{
  "n_layer": 12,
  "d_model": 160,
  "n_head": 2,
  "n_kv_head": 2,
  "head_dim": 64,
  "d_mlp": 640,
  "vocab_size": 2048,
  "activation": "squared_relu",
  "norm": "rmsnorm",
  "norm_place": "peri",
  "norm_eps": 1e-07,
  "positions": "rope",
  "rope_base": 222000.0,
  "rope_fraction": 0.5,
  "qk_norm": true,
  "attn_scale": 0.176,
  "bias": "none",
  "tie_embeddings": true,
  "parallel_block": false,
  "extras": ["some layers without positions", "capped logits"],
  "init": "uniform",
  "init_std_qkv": 0.0431,
  "init_std_o": 0.0431,
  "init_std_up": 0.0431,
  "init_std_down": 0.0431,
  "optimizer": "ademamix",
  "lr": 0.000967,
  "lr_mult_qkv": 0.4,
  "beta1": 0.9,
  "lr_head": 0.0197,
  "warmup_steps": 358,
  "schedule": "wsd",
  "decay_fraction": 1.0,
  "decay_shape": "linear",
  "final_lr_fraction": 0.0,
  "batch_tokens": 32768,
  "seq_len": 512,
  "doc_mask": true,
  "train_tokens": 250400000,
  "steps": 7642,
  "dataset": "wikipedia_en"
}
Each number is 128 + 24 x the weight over its row's rms, rounded and kept within 0 to 255. Layers, rows and columns count from 0. The size above them is the row's rms in percent of the matrix's.

# layer 6 MLP down, 160x640, rms 0.0804, rows 0-10, columns 384-511
size [101 102 100 103  98  96  99  92  93  96 101]
[[129 117 109 158 115 146 119  84 109 122 127 149 118 107 139 112 130 144  95 105 136 108 103 125 111 152 120 138 127 116  99 135 115  89 114 107  84  93 136 205 128 114 140 113 139 124  80 146 109  79 123 114 101 128 107  97 120 118 141 120 157 116 118 117 170 103 133 130 101  76 155  84 182 119 167 164 148 166 107 113  93 143 105 122 159 149 101 116 168 123 130 121 135 112 121 148 154 166 105 124 104 109  78 115 136 147 175 149  87  98 143  83 125 133 131 155 111 148 165 134 146 140 119 145 132 106 136  92]
 [134 135 124 152 114 121  92 114 134 117  86 143 166 165  98 124 113 132 123 147 142 145 121 124 140 123 125 107 154 110 132 135 125 137 128 142 120  93 150 107 154 135 138 143 176 167 116 115 169 133  98 126 133  95 144  96 135 114 173 113 113  91 113 108 172 133 152 143 136 105 138 137 138 106 120 165 119 134 124 139 105  95 124 122 131 156 133 119 138 133 177 134  99 132  82 155  55 139 139 117  69 129 122 104 130  96 128 112 124 161 135 147 149 127 119 102 178 140 161 115 149 171 152 114 116 136 131 102]
 [137 103 162 119 140 129 115 153 133 145 151  83 135 140 178 113 121 111  85 145 174 110 158 141 170 130 120 113 127 135 107 142 117 103 119 143 107 127  96 141 138 174 157  91 117 176  85 145 124 110  96 186 103 105 155 141 112 102 136 154  75 110 141 119 151 128 124 113  75 146 104 107 157 132 118 139 169 154  97 163 120 150 113 154 139 125  88 133 119 139 163 133 127 145 118 121  99 119 112 161 109 132 121 137 134 116 121 156 122 143 109 127 178 138  98 182 130 115  99 101 127 143 158 100 104 132 114 124]
 [129 147 106 128 108 152 123 117 131 120 112 106 113 166 127 158 120 138 171 127 105 163 105 130 118 112 134 136 123 122 155 131 144 153 165 136 146 149 135 119 123 139 104 137 108 137 134 134 108 137 159 101  98 136 150 141 123 119 129 121 165 170  90 145 152 144 141 131  89 150 123 129  90 130 190 106 128  97 141  95 158 157 129 173 119 138 131 133 186 127 132 103 109 150 128 126 130 114 141 139 139 141 150 145 148 131 169 143 136 125 177 154  77 143 122 107 141 145 105 153  49 173 137 153 172 148 121 113]
 [124 130 155 105 120 121 171 127 111 143 144 104 144 134 138 140 113 110 180 111 112  83 140 119 115 107 118 106  73 149 132  92  77 143 133 154 127 134 162 134 165 141 105 124 136 120  94 124 135 124 117 163 135 154 101 133  96 143 107 163 129 102 126 117 116 116 106 155 154 126 144 164 137 122 146  77 132 129 141 154 109  90 141 125 128 116 130 128 103 142 119 175 158  86 151 104 152 127 146 127 131 165 124 126 129 116 159 100 109  91 143 150  89  77  87  86  94 160 112 109  76 131 130 113 150 106 148 165]
 [143 110 120 100 140  79 114 104 121 117 101 142 107  88 104 131 115 139 199  94 136 140  90 151 133 143 118 124 114 147 125 133 134 101 112 114 145 104  78 109 148 145 119 179 121 158 128 135 135 123 143 140 122 119 124 171 172  76 116 138 114 119 115  99 123 110 126 123 151 144 117 154 107 117 137 169 102 140 138 126 131 164 145 116 151 126  99 138  93 118 156 108 127 103 138 103 168 160 121 138 173 151  88 141 108 142 146 129 150 106 154 127 116  73 120 141 118 142 112 110 127 119 141 134 141 116  82  80]
 [114 170 102 125 124 148 159  98 171 120 134 109 140 112 125 128  95 101  88 130  97 106 143 110  96 155 103 126 153 141 106 141  71 139 135 109 128 142 145 138 118 129 123 101 126 145 127 148  78  97  96  98 123 180 146 154 123 140 118 122 131 129 113 169 106 158 110 119 107 122 106 159  93 156  75 114 121 126  98 125 124 133 149 147 110 149 163 137 117 136  77 132 106 132 109 126  90 136  79 139 124 122 109 132 185 162 117 133 131 114 152 101  97 129 154 162 150 105 114 123  83 116 117 108 142 102 104 156]
 [156 139 113 135  94 139 106 167 118 113 110 128 132 177 138 150 144 114 145 105  96  95 128 117 138 105 120 191 163 146 133 108 109 178  95 156 135 162 117 141 134 148  80 195 107 141 132 139 117 151 174 137 116 138 107 122 120 126 134 138  84  69 130 115 124 105 111 184 119 150 161 127 150 155  95 132 163 143 165 149 158 158 110 102 138 106 146 146 189 129 155 149 139  80 122 124 117 138 114 191 113 150 154 156 163 177 139 149 180 132 103 132 122 135 114 125 138 138 129 138 135 128 124 104 126 142 169 128]
 [165 166 122 113 148 133 100  90 108 138 122  91 192 134 143 145 191 101 120 141 117 149 127 129  94  97  96  75 166 108 129 121 104 110 149 126 153 115 125 123 170 144 119 151 194 160 124 131 132 139 157 151 138 133  80 126 112  91 106 169 121 116 109 120 150 135 130  92 141 110 119 137 157  92 139 167 109 126  95 158 131 127 135 141 131 122 140 177 122 153  99 131 148 147 140 124 142 151 105 144 110 151 105 128 137 143 135 165 146 125 138 116 159  79 101 132 129 130 161 161 156 121 158 135 117 142 148 145]
 [106 111 127 129 152 123 124 106 113 150 114 113 127 123 166 135 128 143 158 178 123 130 147  61 104 119 162 147 142 114 100 164 145 120 114  65  88 132 174 119 149 187 114  96 124 108 175 137 126 128 138 104 124 154 108 135 178 102 131 125  78 130 146 134 101 124  90 175 128 112 118 135 122 129 143 140 115 117 122 176 162 122 113 127 162 108 141 146  95 133 177 137 122 109  91 133 141 119 138 144 111 107 113 138 129 128 146 123 119  73  84 114 141 113  95 127 112 110  74 102 126 113 119  71 129 140 143 107]
 [ 83 125 134  86 123 158 105 114 128 158 135 150 152 133 115 109 121 148 191 102 136  97 100 111 111 125 147 130 129 157 115 116 120 116 130 156 129 144 123 114 151  98 164  94 123 119  93 131  89 126 112 160 109 110 143 148 107 132 136 123 121  85 123 119 127 116 117 131 124 146 162 100 139 149 135 140 135 142 117 151 116 107 134 119 110 157 147 149 150 138 145 129 141 171 137 116 138 161 139 199  91 169 140 143 120 111 122 137  95 145  80 119 114 107 125 127 158 129 143 112 124 113 138 147 106 155 107 103]]